{"intermediate_size": 1024, "positions": "rope", "bias": "none", "parallel_block": false, "init": "normal", "optimizer": "soap_variant", "beta1": 0.95, "decay_shape": "linear", "max_seq_len": 512, "max_steps": 2662}
Each number is 500 + 40 x the weight over its row's rms, rounded and kept within 0 to 999. Layers, rows and columns count from 0. Numbers have three digits each. The size before them is the row's rms in percent of the matrix's.

# layer 3 MLP up, 1024x256, rms 0.103, rows 453-524, columns 192-255
108:427451512484529543494463535450500515483409512460493525575530485508555499548442464499474548545525464498522457487496498547425531550523477461517464517523624498493477512541549494557460574426478554
097:486464551621514509489471428484459500535511518520515465432522511554455475428502465526479521481479475490526486583537585545470542530530520576550503460494493518495493522525471516455492498537477442
094:500519525538501471502488486515484490437473563510509492519531482525466451352507552449522535473422529601465534468518542542524446487578493489514513556526493479540504494449514437520488515489490529
099:543494498542464495533523469555542465529476495513480575495518503492568516450546525563524468469533435484478484516430563416455473457482511552492498488542515495502524410506421516480513419551550484
098:527486507448541540485479453498553517510459496550506509573547459563473496496504440539511447484479529447527575458441490474535450456514565416519426523481441573548517455473450566518478496501543468
094:527494584487554542458562536475497517527551507501471530455559477493504514488487497522469516554551528551584469486518541481481424521515488501480526511487524520559486558590475483409435496484434537
104:519510464572514492472498475524510510446474451451467496524502555504464500459466520526527502520457546521554434529509455461528400470507539522537506482570498499562491501552522508556495547481521569
097:459450515507541444459505510441525516514492505524527580425483492540456479515510488496536544482508570545444550495424545461544506462475489526610455480476541534556488487546438507477454530482533524
099:508503582467418589483487554478524554447491479563527563484557555474565501472511482442537532573532568433510546473493483515566510420496548595485505494480513479543506533533500497531506489444536514
097:447481510427554497471529552556528485431508542521482472516446543505481437458522395510464511516477452496375484521507508468484481470507567518539444534476488540498524479519494569486560517562536577
096:534496479461487434511562473543455468422552482476476546514487494526482476380491533535442480505478485451550523472488506484500543505495521600499517532581460524507607471417466497566488505525482488
103:480482512509524539523434527520524455527548492555501508494494489504484547451504547380475576525480523441480549506519502506445501514501546542512532448532546431538461506470548457501486465493514467
102:490549491458498513511548464473494450485460492482498484484489494472461464510496498467489511517470519505502502492500391498491498530562541519462543538511485519477517474519424464543549510471536512
102:494576504502527529504461506522479466467468490510586509532513526458487532504540545575562446499426487474532513501477588475477504491386498441520481553514468493411497480432499483498543520504482494
109:542558550551481492493532490494518477466485564557564493483527486429479567463560465493496495510525443475507445481492536540504537413443455559493505493497448450465517476536529445531429569500469515
100:490576517555447449448497417502510494564510491600509541472474517482472487440461523535513517502487504430518523499506455443494508508529545494498541461544521564522527439556425512444518479504468448
102:576492532482536464469505498467536465457554519524537538507608523607503495497457489547541516501555538505512505556547523453511530530557502444532500453468454489491531501473424530469491484497553480
100:477499550505429449526449513571509440485458493433543576495527558494493476548561493493446440496554458588524561466533607471460563490487453539512511610541452490529463459549407473428524503494509429
102:450457554529503493500505589501476514443463544531504495510531456508534529473498515514595516493511447506515498530545472514433506470485458450518456600461540515511487431579503487501439474491503391
094:479469484499567570456518498454485454534482500537497503532508506487534432458515452436441489452515513584572475509523452587569599530499501439519478481530555551445510492529511533535487447535445455
100:487526492505493517510440565471540536446504392389564479493547556534412478470507575452508554540427501506569465452524473448479514528566524543529508581514521477486519527516431531528492505522537537
097:460475509513516479543462463504477484453488584512523508522556543469546544505527486542449526465539518509503500439506448478471512491528507493505509521564527489532434573585499552456459516427467413
093:524552480516508533548484424517556591456442532487501458491523547453525461492478567537575525559485459437518487481465498484488506470510533513454501541500497491597472456488508522468561513470586496
093:490474547451481510419474562460493499482485511551424473439522421486521528509537563506552539486475503482494529496508531555438504465472454462472462497469517480526535477559470547506506516489464495
104:623507487502589452490535509455468523433499538567426446463477501511488512461458441505492528485506478452517521527575478441487498480415485486449487460571485505422524487529510531461563469497533522
098:495508490519482484499405515500454541602541502487502488453486550442458494525520531445498571569490518475550557502497475565508543530557521441574518563531493456527468519430475417391471563541564472
101:555459471495509498552504419458510525530488492377531486546490528505497460506481567471432482474524495488463550550513462484486462455506506479420560502502515510487512539503539527431467551525468485
099:546537529479516477513425468472450588480462491495513433579463538458451507515460515379533486522472484512562496467506507463487597419502574518524464477495503493481486487497480503473540507483524530
101:467432494507448564522483522478420523491497514507532461495559448517538582530530469507468519574555432491542538480487447471463486486467469543548495517529441588499492555504506580491511474540494470
095:461490531465405535532494478531475503520536561514489482574486537503536473488537582471495471444516493568523551556495630528507485454542526523478476427444556496354533486445455482489499527510468490
102:498499470447509535523423514480481423501551532528406472483483560561502495469499538474480512477515543464451531502532523510449475471486541450545558484510492501557490465552553495518428514548475565
096:471495506478493549502529473521510526515478454468531415500588472509411548534472519572466444522495550512546438540478611448476507559460473486562441490463544431546470559530477485466474442486480566
102:464466561447529513477541504485551531527420451513438486449437461448446504554473453439515455494566491531493473560568536539489535462533498512500527444456463482493512513546458504485488461498516508
100:592538623466515503524457499524528482472587509485584493470441509457482489527476454548567506482440465474501512533452494495496504533534493430480452529434457472537516499528498479503455456509428523
096:471454546489514505521441470436501477398573482518544465423485561493517477533514469499499494517528522529463542463512521492549524502521493520530511515527498530462508513474534600456501598543495446
094:476500519495494476500478519571545607503514456496539548503494435509557421499442520435466558465575444504497529508496478589504506522531553452494479536509559492449532532505445466454569474506517555
097:517441508562520578426474545487471530503509453552552589521566470480488464532577548519465541552520471509602473547492530555496563444513507464494533503501491463499508454481494559548437493495495523
095:508501455487449542519543405528454473426498506486535543489482507493443532459507501449482508503527454471459470471463510441486457538569494499512573507477457477506464418520545475480515569469481515
096:437441501464467533500430477542536503486481389393488475536473444552535545511446538465352484541489562487546505395483518444528446533505512555514526526526565535454517491494545544596526525504497536
097:445493548469533456594392515497466451511562533556472550504516451507387503565510495523488469487538517500538455481450509507492530489438440516518506518538500477498562468464483431535494491440479472
092:469481469509526492432481476476511559596438532435521404499514502447535471500516462538498471498536477538556534463485402411483502510500564532493486507453471503446462502445487528435575447496458470
100:497523455547439493460487466401490503557486454559530474489485532487512523496539539509552506581534564503501467528470502430470517476432547476518413571501470480531535545466514458498454494541447568
098:435590508475472518532500549508473455425484484456506533546599464614488457501531524576482563517471498542489482423511502396385455453449534476479451513584530443497513522465503525465533473489495552
100:591493477448405519448509518485486487515487496498468403533522454516487439504533525509544534477598476484467531544602477485569462507492498524518505490475497598481455492526465558498483469531494536
100:523484429465495482484497475460530471490476515525485528526499558444541433512541520511533544474497482447536576488495515494530405466533451487569529520557498558526515459470493514597540514427508481
102:474450503509462558440547559505502514477527405524472465484529474452497483530520545581547526493505523518492495525520536483508566538467496509515525479507477553556507513520458477492499475540524494
094:443531555522522579537509491466516508459506501514521498562468546465451480509509514458498432489589427472480486581461493490534547530542546526485510487560472428499543446485486476517507469538570512
102:517480529510445563543461479454428542504464465483496545523473414527429492530580454439527460546560468481538572497510526517545500441527496438473532527440479484421458498405495515533497488496458548
093:565522507474518495493486556533536447504463482461450501508559501469456544529556583539486496533456534519411477508471520507537489562535470456505539454473494525497592603540484576519530579512527497
104:500529489535456475513532497513555465459485475460585504489508548490478587513517487519490545461473498532487500459493487507512485544488569500498503508497469497555522491486451447518526487457522504
093:461442437496530582473452463421512524519486486575503453508502566496507531521398548557558486518456542523556541537500521477557476454462532499462490559546409472464527516500547448544507516559518450
101:424484459487493520472460462455490581396491483493482483493445468416465507509550444490437397508468516532441480452507474587491442420594516514457536428453489543464530474520458460517468468494552509
103:517471443491479498524441522476467500540526581536458504492480443571372564501481541501529537471505506513521510550525501534503577449425472480485469506525542555504564525497469523453521533460489546
097:472511552601509501460461473504446539507512496476486414408523539506451555495475520540531533451514514517533474495444550420535493493486494475455410532440521516499547424466470487504523575534518450
106:480532479483515518477494471541517534522534536603451555475570508522466489486520534510528510536508581521546493505525505475453612493460478490482466516546436515467473505544474428495505499495602498
094:545481494467491520507562521532478513492473532499474472509524513505538515477531516492453483473538450486515483546496501459567494417497567542534578500467505598474494507509521543531530479464503550
104:512527526585509484427558463439458497504518524465478562576458480516473479462483518501547558435534504427509518526504548567502506442448556544490542478494541469565504535528482565529486508492536467
099:548467489543514539548555531466524479482493464431484532504529522530508489504473476510556473515452486465471472405479528517551488510508483509471534504450499531526510506529460459531489432442517460
098:521533475449527512451456531483544483444417549428451465492513465504513526528530516537531514457544404477531480536506465498497540486490531524477489490513436490538545459596512517499539484397508482
102:459465529472470510495464548528404491485508489493455480467441421506504474486547455456554598492528487467518527480465455438486455478530494428487485418525471513509511533483421561468486434580538522
095:520496601483487468542516455442529525537518549468479582442472469499466474496390499521472554481497474539496485539438468448446458477507496493592522536533508524522443538462527441531561500546545451
099:450525525506482542456510508517548486528463482515516521508538550585474491558473543458516405497488567546534508503454552500532518486509489473486446446457521460520539477429431583526515523449538426
103:437553543465566513561491440503504579421539523510500539535438509497518485471504498471613462504451478435510462450528497546571576497515471474512483517484505478535486478549535561449534628560430553
103:522464485470505556508489509525467549458519521498449593468502464454516556522509496518533487498479537494484548507494444460498468564454429558561446430524525496544463433525458424458488471484449549
094:520443488503517434564553536511526493567537475497565506521525592546533439544457512438533475529544427543490449505481558517549496554471532463457490505490453477491444448485550494471424492489524521
097:564487579521507488465528518486597465458535451498519515510484422497531476558593492555523510511433480474501469551445530477464504470523458474509487522534451562516527508467535507507531462570503494
097:489532524518525454494520500505422500561482408507456522377477523434498481439539536521497421487571502515507457484529476462463550544587562529546502483478477449483468450540514499560530578462497534
102:526501475472510459450495514519458554476497503454496486417530528583530514491526560535458545504476514443473460475544464546485465560513438506512514533444513464588535538474486381435512460546491476
097:494393518470495486524447491527570515470515459450558474518540477416507500564488508544516489523515536443450518529540438442530498529513488571495485478506501492445471448487535441468455483500526556
096:490424492497508489443487547466485509553487544533515521453482582429477581534502539556487488408426511479535402489496500566502453537545504427496517532548465421510579525481581539478522525479550455
106:585426508453547587532395440468539452522467464421468460488429462518481505483477555434482560467496514532482519433457579470512536559568518442481511484486446523481531484488486548546492464501438501
101:447479560439419530552502507512478520464566542530539526473492472527547598495511443434523482464528494498458507523441529506516512518499505450443447495541522508499460560529499534471467536472565475
# layer 3 MLP down (transposed), 1024x256, rms 0.0797, rows 453-523, columns 192-255
102:448475509391560467566502533454434526447490422481466501608515499479479547497545434466436524528504547509555490479560491513471476582513522420527475467470468467457487477555473511535516451540520547
098:479549514493485450464512497539481485529483483481528499536502504591566472488424508471529553575489559514489442502566522535518556462462458497531488462524473487509543600509492493501496485517462549
100:408458456489448472487587543455509571497467611559505476537493487457519514415566452496472541481463452503470501552486505450454508477527498468527525448503494425534476515482509483489496476500505470
094:498521455421463543470471485491456474468512417471495474561497447472479548499471482466498475491515498577537510535496427530515489487611459466550457516483476513538489545421490510545455530528533459
098:412504474473509456416532486532503434513529480429506482419513435490475498515478558450475545517536519440520518523484515500527540505487583525434501476501479507451482539461445454554423492543462515
095:502514446479477431531495509576442487495395523600555486460469542525482504492472436460539581500552471486452452477470522521503435491529530474491535483430605562535488493474481482507519537455441457
097:516526559516438504567537518475460523543512444528543478485469523471498482549491540478560509571603516439547463414496455429466513500457501499550539476578490463491497555548468512503524474492486544
097:541518549456616535412533515531531482514528429484508458578484507476471504554455549414465514520502444482523532537450457465470482527557453501537547511533526528536496470533516540516525505504488454
098:498559515509490548510551538486521513459542454546496382510474570465432532522506521561466500457588502524529458492505582474475559476496556471439496554458484458508406540563471486380457530449587445
104:502463514463423552511510473484484577498552475517478473498623499474533486383490487497468415533489502471539478522464446559522471528488465427482550496526491501512506469446510520422437443419448473
094:525489520519461519524460486465519501457471551481617544510501493474506531542535501516546587443505526463457502542523526453503506493472460519412497389532558471511498489440519475498551566518497459
109:574491464496496517498456549487601525475460473490526475533539518461492465445471559517559619510539471530543460554502525510439575556490544541514523512425503494498469522473562526440545524542501518
102:453512450530509444586540481506476514452553461478486525480557519506543488494494429544494496549496467570478443530546466470558542379492563519484459509559491462470486561462537498556562492505454513
108:462499545472531417581504539471517420457500533512566446432509435450488466458529517504571470499482505511533502511501577471503427397451486485413565547468507510476456423405466545466486563532544531
102:499487522459410516458494482529483387476513572543564490558549485537586501463532490523519507435487514464554440447494508493569550527529454562501526556544500450492519420518514456509513477466474452
101:488517520471514469454489485524511519572470557507489557423538522491484518522461490591491529440587480501476493474496528436505542519657508498571469539546489521484493484535538486487491506532441503
095:509462470516589457469491463519521465409575526496501439538611437557545520537484526533523455530527455484521524490498570415562478526545437486503519522505518530456534526409542560458455484451507536
104:452569437489530580417522468448484497482458491468566474499446539515514476535546518381518524491548500484481488603464460493590491386538470460539484505521502512526533533475528483542460570550456495
106:533459499565475506553551527485495503481485442418456413501490519508500506523448463441495497532459525467593474459471492478539568550461495504467459533553518512428557474489509521491458489594478512
100:495573504479533512479478494554502487435469511467489498438481465479493504577532510442567525438539483499460486431526503488448539552509538462503528551505504521428532492525496445518449461468575508
099:585500420511516532414536438455433500506530494491455550451419500513528524519489521474490454499481561487523499514461486495539482501463425433502450448584508449497439458525546490512543524449483461
099:484461562469491493594433466514440462538516495495502480499419450561447515477526495462462558551401441507476538533572506547514521521472504485497495528515552452481525553458542540512435529495579510
099:468502496565525500529504446518557502497474417488425568519506521474550464463568496478480530492497530502551536476420507518490497500535557535477435561467489541465467533477501489540478528524480535
096:476481506471479535492515563551440464527527489564478539565547502492425485452519534512554508542503490516520479524510508519508477475518521530538488536492423503516524524539488542526534618518433535
084:539552508507476478501552538575527537482426505518484465482533514518565507497593469548459512486538462481501461536407514518496491493462474414507523532531483471517492539525474465465513494406496518
095:510511473464487442447507480467456593588499560521522399512407522518527494438525478511487477493466486514456465500460517526463574516488543507514514484472524566511540459501519450526455454503510522
101:523481562506500525490530576466587550512524507542449478500482498559556538565511462489423559533543542556488486470489515509456553600534556469543434507509453453509472545504516491488490491474553491
098:490526587565452504494548533542454431476548532492544483525493488496519513478537484483495477526506596533469473509492551505502492482529498545486492540494532470450515475530499505497533501471502455
104:505518494503528379526534422515505464455551513441466498494432505497470438553460510498567544505501496560517467579497515512563533448503581536493543484514495501556521552508508461527468544493538504
101:507542481507519521429508466428461534496504530484488479428513486449531508511487527587524538508518494485468538424527491530529462460474406510488498469518479564529569513484471515502465527489525552
103:509549497532469474504466527576444470519510475500473465443476478468502527506396444487587510555469476555466473464537568499536486500585459510536567558458508552488471492502482527469489536485447477
099:477528425513484497565527553504551493488502512469466524484537519454425575519427474456546501469476519521516462465480508516525492435479537515576491428454495524502502506400489521503539536535474450
101:542550444435454480502543562568514460495529508552529582495471516404446448586469554490525518441524437486524505407467505554477518424479480506519496505489519451459475578518518534527490514483485456
103:523467567472481564535569470539521526439602532507526474511439496542461472489493468506489482415514557524538532553499489467536485434514449465450519546551494539539502467513480521573575432417466536
101:459531425558548528525480554438537427522515486452530505481480492508498368461465471502473480540525476522481487469459467494514461478479631511510507472484400597505457490508478552431489504490572463
097:560519529452478440465517515456519487524464507528550424506472475524471423528455425529451491485409494585494531462440622511546492461525576534517529449540536484524568489519536474508520471502502484
096:511457430541437482521471484444484517527496498427537476549518429468467524502521467479521534461543489491494414519483451505534408529529549516450479516476504497530457564505530513589398475536565585
102:561576432475506451583451410432521548446473467522486520491494432530459466525471541410500573474579484556466398410524618478472526515454500516493518468529488447455526502511526495506453452543463578
086:494532571392453511524489499531431514492492535524530457534453543478559508411482518453522523451515463570506474531538476531415524534482553489545512514429530462494515449544389511502526560486541586
096:496562487506458502466485459506422464444504505519569469567515511460537435552496455513523485495509522533533525379512506459494557472486462536501502529477505422496504483504533486490433563523508478
094:449499512491485492489515525501499446487473543504509503487522598525526447562462460578502544550533470549462542490516513497453403492429499548460527604462529460527492507479522457521532499488545482
104:533481523546530543525505556520579534524474496553466496475489518540414518529467507456530424527503528531500453479452456558502546517518503491525508480484471529571473427527517509504433486520539481
099:521504543503559527523538488423457499507518477601508484513484461517525528430554461502611510509615579469496481493477520505466546465497466569525510497440529481467532483506490447489536536546511474
101:564477514508510505478566480472525533487553546464465607499539470459493550502476514523470427456555507457522538524523452566504473488527506457401477410534557515482542544494492480499519507505456531
096:459565523535512449514518433439499482531463519580505482511485546454503593558446506477460560558457520475452555470474478472503504477554509552399523514533518485464547467448485436513490505512442574
102:495497443494457487505421520493497452566555527509499485480517472473559456492496463490567455498502596519484463557501468471443477558484504481455493558465550528541495476519514490465466412458475459
096:440578463491506502549491521530498451487458507497491495532483527480435472568453445524514506467443444469492472441477511448461478521530573526572515508495468454534485452437516560587474405578456493
101:498440534566564518466535471544475482502540520437535559492413385436541503474516537503478505519653463594478477529549459460443439516466522509587449516479474517492518555454516534501537551460511542
096:439532488540542516444539446417572516555589422421560420543500494493478501524432467494553483529513565534461519487475448486505569436462494545489492508537477514503503472544514478481526543426565512
101:546482490482516468456449522477464476464482474515435490509443508488486534472571471487434515502486483510487455522474463425477524530518486504404567474496507631456463547470479473496537556495524518
097:534410435440454499512505467470484500459434511583495542515543520479503522449457533515462563394460542460533452477485451509471519504476449473511471486446490482471526449538473489555519450509503548
099:500542489474481580502443495522470567454493501551435471478477488486443532440476479573505477480475522478459443465492510576508428481578457575472574507497494524521406569500475486426398555556540549
097:536495502445462541525470456539481486525445512479509474511539483543445517524579468492521470441487430483489466483561523489506466455497485534458530447444448527494563521534551525534442468466571502
102:507504487491511519550495445508509473540523589535521438555473414513522495544508521414499520558475515527536449503553479474467544479503484375484482523522542550494489512539525546489465512516501506
103:494548542489529501506443504544564597558507413489413449409451521463484518505539508525576517510506391498437494501486530498435453435527557495496542493499532463567458489454403505454458551441532459
106:492500528478498433536507563451499537520501497493448545479501487468553487515493505442536597513438554570561482435511471546458485506539497465515518461507512426508472464493511497503501464467488521
112:470556505441527554423460493502442503529456483464509494511429525458438481483451523530525487458525452454427434466469496536443537564505521493454496501522449450551468524525463524490483463447530482
101:517485441483515510499476472432532526416479550508496511546484508545476423434519530464495491509526497480515518521505440454516547486459494512468464555479451468448483497487481493461525548435545576
100:480434519476488507496466514434459380510513489528471483541548499586549459567517439510467496550523486485589538537525501528465492522418482453473515526467464525371482487502492499503517467433465472
106:499530604485527500445556524481538554520479409492508430505520495521517536487488455583563465506523508482500441518441506473510543550447510431508540520485466516494493474517478490581500424473451483
090:497517521503536517425457451470522486476527526528523490476458531504548486494515492492420460474472567554555502413506551542421541542493533556523505468564547482524537455551566561443515434536517511
102:516426556549587401498411504475542496492483536527525501500508517571494501525510518518479490453506410402497533497485503482482532500519528498501487402555445462424538426534498514511465525509468534
103:470501514501559557471498485532433500515488488509487512526511506577556510482490454421535503452474535475514460536506537504567523523476526489404460541513505526469473540501499541526558547503504522
097:540503534459461510522534447492443482532494462538534500548425488475438546510438602542487493500577441480535532525541435493521455579506417495495548451462491449476446552485497470523512531495479475
099:551455433530549470447559465498523467487543512493531608502569492465511539515460466504521549440612495529479490443422435495476457560550529476474512527513502492500467526561473492531443507543521518
095:501554418523397442490459458462497516587503471528475469488484589485423460565507479533450487586487525474511538464546506482494531472501532433495492484519466477496486588445506504586507423446538473
099:508511446441543473483505513489448437490475570496562415508569517513497536475579587534492493492449391539556478477473451467529547408460523517476510426489484516489581487550516506546476492424490534
098:507515509540530486469484556563441568577467479525479476486521500510487493451512560473414499498457488498578465501496495474519518465429482456502481427489558456540495537524540472506518540560503482
098:496514469528577541523490493536537525482483514451469552575558547519399480538526460487496469475503490487492519465538516525491542618448473538400514512508502478547546550490494507513451510529536521
099:486564536440506483504506505516471546524537516422520501511530523472509470406465433482462558590506469537443542459510568442503482533487574474543471524493497549503485427506578536452528542596436533
106:522423472566493484524458527530487486510492498509562460497480441492437518516505523454522518547443487438424528512462547524495483518499483548446530533471461559545579484544397503491550395489458459
# layer 3 MLP gate, 1024x256, rms 0.103, rows 454-524, columns 192-255
096:473509471570579511510505522461467465528522480492518450529484553549506517512463452473577508466491547499514516533504458541527465444524520609531478447517530516471500500522487548511502466557545496
099:591480468486450493573521510420466521570576473397459510501521516566470537460455502466422414443430505424488530519459450506485469528516526451480536540555539451495451471531526457473483533428488489
101:519502509582509547501490552496502504497442510514500484483486521537521444467528467546456494487542454477515608527503564410468485483448421569452553496480502477459464591527434487481509490518390437
096:446468368476542549437479471518425485482485521453510457482476490502553560518495509495524493512510500468519514498457505464545542554474553504544537520517534520473484509456546509538450518511549519
098:540502514497531401570492515473440511515501416442416486511457474546469443477472509615473471492514531466496534511489516401532498548535449563460427510519502488545581456470466489569547553543557539
105:581504549454470469485582533550453515551430473470556522476504536438472486549526505500516483479466504427508529454501530573543500491515478474492513481506445554429517490556567508485417473512494416
097:518523449534423517557510557568479445487525506559486505449494536497516504440515433526471559494517532497496460471501538545490489518480486521462502482502506577462477556512536551477545545499530555
097:554546475483571486568525479507524452502517506536539479462544506535492549483503516393521459547426499489505479514506498521476467524432493410632530481568513550516461445491572496485506476595537555
097:520491488417534501494581490522528493526491470507486510571513537512419438532448467516536513461464437539447467432543494491473446464469431499548458550463505455479574527471469525512457515453495454
094:493519501521448509498473469437545460511503524512483488495494506497471588597523499457545503520486511540503481526508474497456542427501449393503451506505534437418458457547468524519515470509547512
100:485516507516524505536552481503464564533482523514520440402486411493465509519567507521477496480487469507533496488500467496487433543515524466450478503458490525485465453464539580505527506544453489
103:398478524492497473422508528521476530508507554603427507509513489566457551482522540425489509506469425497465494503481507465415495485509491461510441582454518545453495485491530422505497457488481593
097:429567490425401536551493499486532471462486502493488552514539557493422517506531463502523477479497487474452496475590496457425487546501480502446486515504513498484501408474490481502497495537491505
101:538443555483561520446445510502553516488441531429500505469492473523461493469444535533501521482531459462410543548413592524516532590490471491500561566402492495453514598501543509478566525472499503
104:515485562470453532481511528554512485485500486474527512492506496551465467452499558559501568498473519408487540529442448529571532492486497500447453457495524536563500496497504516481515444542533540
095:556550473496468473439445459510520502494505537499535512520563482459499477495480566493405461474428519519403537470497444546566463475457462528473525523451564548534535468492595531500519513555445490
098:528489403443520526544570485532496544551448467457476528536527527481470491477564563550458528475549507530494460536467420422536467468504497488531565619471503535517499460492535465568506471510539498
104:489520468511451434483588509446467464502513524472509503523480514445498495476459457511505477485551563396414520537570484530540459538540444532552533549519441523467511460506566512483499473470490465
100:468511495572552431449477537467560493485597506524471491546494428438490444498542460515483459542468521433522502471448516559556586534522558532493484474505505472491557531464463538473443581448500451
099:437513453463518481509537478487461496432475623469476493428514470557484531487477530486459457455532537419501502518459481483573471461534491475538549512543525468542486544439458497510548539472493509
093:542490497599460490453503505559503523454504502519484519522437536521536524479505527458498494500452552491492499550536493511476571539503557427542471519568477510490489475442494473511461493558497559
099:510595540498487482531513521444563576500490522492496484505476507572519448594417558490506454514450468463502448538435523485495519502432526486532533517562482573519488482439509559438491506439437455
092:473495566510517523440550524478506437492501499389513513511538472460486557565485450527471454469435552503482535426495545485424520501449494483530537530472484414510472534458494519534529497481492468
108:409466473448409471473458523544512523509527443444537518500486504523578485565553605497493545552473580600453460536454521520487563494564576527536452562514520546548441440536499518533474583446509561
093:494514512588559529485451493531535452574469481510495528404503493455515498501566532491427508465474475431561539501493551536545568470484498510479596419502545461579529495472409514527506575481554424
102:511544566445537481541483427490447544470544483526528502401450525477495454518463422552458497514468598537550526485477517473488531516509496558556477495476479460485495571510460509416510530550509482
102:529499431550533554515562510588503432513543503526517524500450425539541440516520502558508515456526515512437475513488532528479509568519424418481509534484525547514510502464481538503523528488477482
103:535474427486514534534445479502503485548494470498420570529459506531509427492492517507443400479487520573474548479575528514487503518587456482458465580477540445485501472459452464406523492466527491
094:476505525397509526491557409436500542508443525490476532481529472450464532516466465551566536538522480455431566484516429492512495543477439432507472490505461533520562512484471527540520558472572509
099:484545546473607478473509401497521524498447487508500364518541467464477477529571536589514493574574493475434549445511511529480536506596502524588484501517502478524479479433515468511444490528477571
100:480510510399505481593464551528465480507485493545465512485489515524499549530519388471516599541512523533564559525513551485508480469484445518466488452412528522487519399420569505478499459495527485
102:568490538502534599525524547506554474487539513462474498530488472536490517512496528533489456477580543451516499480438551495541479454476551559499500479477489486532516500408443498499519513431487479
094:496461519472533470522555454483499485539420551479425494528548490548511515500507511457365505536477450503467484495556508458532456468466479497501513511513485579528453534528460486517534582540558557
096:571517461476432576447488487576506475538509478538500545523553514522500547487495542497421456450439500442448431498545497496469499498526523505466538529479619541443479490569548517563427436478433547
092:468467503561452482548410570487475529467531534484497515444480505460489513530485494533512529545478474522537534576444442525479458459576521528519491529473530441478511524528457468488520504524496489
098:489482505503472488562495532488507541459540465510576505451444515524491489413499466520517468454489463482478540459522550466534508523516523524443489552427535459506556495580513461511595479562496527
091:525523513522569537499588464429547487413477437559541502486502468554539463452525461584468528506460497551526479553469434491515451545529477452527593535511453515593491452516597506557533511430563480
106:479475494532501502558440547569520515491460432446534542553550451512528545492417526464426503506553600471535530442446512516468476526538493523541473457524527538475471518511471518552518468485495491
096:454478544539495496493513484487477435521567512554514592492487465466472487516474560576528564469452556516491522513580483588439459512501527484502465500501465403527488502487487488521547543561499488
094:498529528454473521537528564490468458461492484525513584484494541496492581468467535469453574477514517486422529497514565484541457458487437478489507504512496476513475433508515493502502554506549457
097:547507472457519504521551570512481504489483491475459532440558561439498505569441531449429501506543459502409537473493512566523557577569494506491561435480586489538494499507473512465503466448443385
095:542562478516469514514544512394450494521527482443497517516523456528508524493526536579449506551507495521500466441519539487462427513519491494521517519515483461421487429461566495441490480522465495
101:532419458480524497499548480540522443494509554510537531471509533556517493501464531521503552452531528557518483456500549506515511513519503519515577491560516498564434443575500578526573434543470474
097:470464491542496492472522559538484473481530518490513532524542465500525556485482516496506518445503510500522485526492528492506457483408551534443546501465473475509503567519492482500489505460490485
102:513524507562567526497530492556482483509491492502522434511389523474526467429486478463501492449609519524492449455519531458509516571519528577521495399476594510491545510483487493509570484530506512
097:518479507521540505528552513498496495460511473558515530546486427535542537518539563569545523552459440524459551519513469517472455500464452401521538492556466497512524493559473466516515472544583562
099:425539441486486548489500459445459496558461536501478543512489467471515536533531553534448524482516480497487541506521406490492536485518518543517498572471481501492462486493528444493580491565432496
093:582500556538448567493510485553424619517517513457568531457518555540536578519536562536520521483577492458452527532484429463523477513507585526494532485525477499481521440543495583542518415505496499
099:452465523510461471512506538581594565405518494512489475466488489488541500416470419512477466522370490505445599551528533528499523580585501538458501436452562478431518493510511460573457476477562538
091:455488495502504472617497485460465468561506464587404532495427463498544420491428552554524482452462563518477525535534573544519510491482534502458515515551450435509511472479533483518541509494462482
103:501468496454467550537496536399464525411550471464531442598505494440522558533525446489455543473492518526547512525536502493475485434494481544402518541466537526515460454464546460498518538560510541
102:457556481485480435527527458485578530494490504518501580479550530453516483551492480502491374447490474464444523515447514441473431518465604511476508498502472484522345494497479343522579567470517498
101:449453478462545489524538495522530451506560525496492521463531520544534472457534523377483475617525492516477562521561475508431504503538481490551568524529447528506542525559545565478462503457469483
106:451481492534542471550517564399453456455476474421516507430521524507522517508530448511495500514459533507537504538543435480538520440523516541463521479439498484487559534518555571602442487536550495
097:514528495535509610431485475556495468487461549403554438492466440473474497442543463547513502457469466466530524520446473545510478462529518512525507465519474511480532519489460520501473490480550534
104:479451518539503532469555458481483474507553471455536547508522486495452509540449469515526516526537550511481564523548531485522538471515512501521488557494534528450459512538451511569474485510469482
100:478551374494502516495490421467488465491455418536485478455517505509487512449541481569506524559481523508512485510496551539473442482460528522474437481479498501488523510461518541498501417512478460
106:507457472527535481542507482527431405540583443550528493525491620544497458467452557516534471538462598560468470504453501502558499395544490511497548426554571491546501473418453550477477484552456498
099:457538541585560578566400526407509468518555495518483507507537499522499512483471469455477405520520530481403479502542537499482510524544497502496530488464568507577479511473572517417445498411570461
097:588476628462526491511559503451477502513515539498478518441535475467471523474410487535551494527499530496588463539460479454492413437471426501504525481494455530493482498458560467504526491474507499
098:526485498507502479496487539444529439505501501462536537491537536537456503478517544448500506460573514490527534485511516479490439513475487468409509501476508544469470496448467513460483508444505521
102:487451478475529539570478473488491491472516533483507513490402516483486463504451501517547463474449475520470481447434503540482555516533452514436489466467547490562480532408554509470483545523499532
100:486555552498564482503498427525469472518452484513502530492457483546500451449409531487457523543578506485513476491418501488510479545447458516512505507514505573487544494569495567516502541484487498
097:506578518521487526457503522438513489487476530552491533437486510485457482436547527526539518379501505492576565515448459531489464459482497508507520460579500641445474513518515512445540502520449437
104:498500520548543523479484442505457523472418527511500480511504508510521453499485514420499542527505576558471473480529475513533444439529462511484485489513537471505487511506471425522543492542509505
094:550478436483456575468502484533507490548480552511503434533535545575516496541508448516471480556487500550472494393482524480403462520478438535495530597498481543504504566498534534511509525515423501
094:509434541447476536387472557454481600501491475459514497487533470552467502425489520547462479428525481493480516470470542487480524481482449490538511505435492486476514500510448459541451506519519507
095:527511451492543535532519551468494501449542507434531471416548500480483468525471520582480486526545481517521451442568527480451468497468478517548473480484462473535498511457412419512458486490469464
090:510455548520468495496555471455562535489486553503527504493492473503431509494496406499480528441479518437543496504510544507505501499486478554521488476552562472522426399513524399487461530557531575
104:536516488555515432598501445564472458515477513524495483549491517468542462590498520539507493454498477518504458495481510497515518513534485490535548462481521464546528491492528451568547464454553484
102:519524524455497521513559546418525476532603489490408422492515543541465507488396436443514568540485557497493448550572422519465402455504504511470514483525540430503548483402521460531488432535455502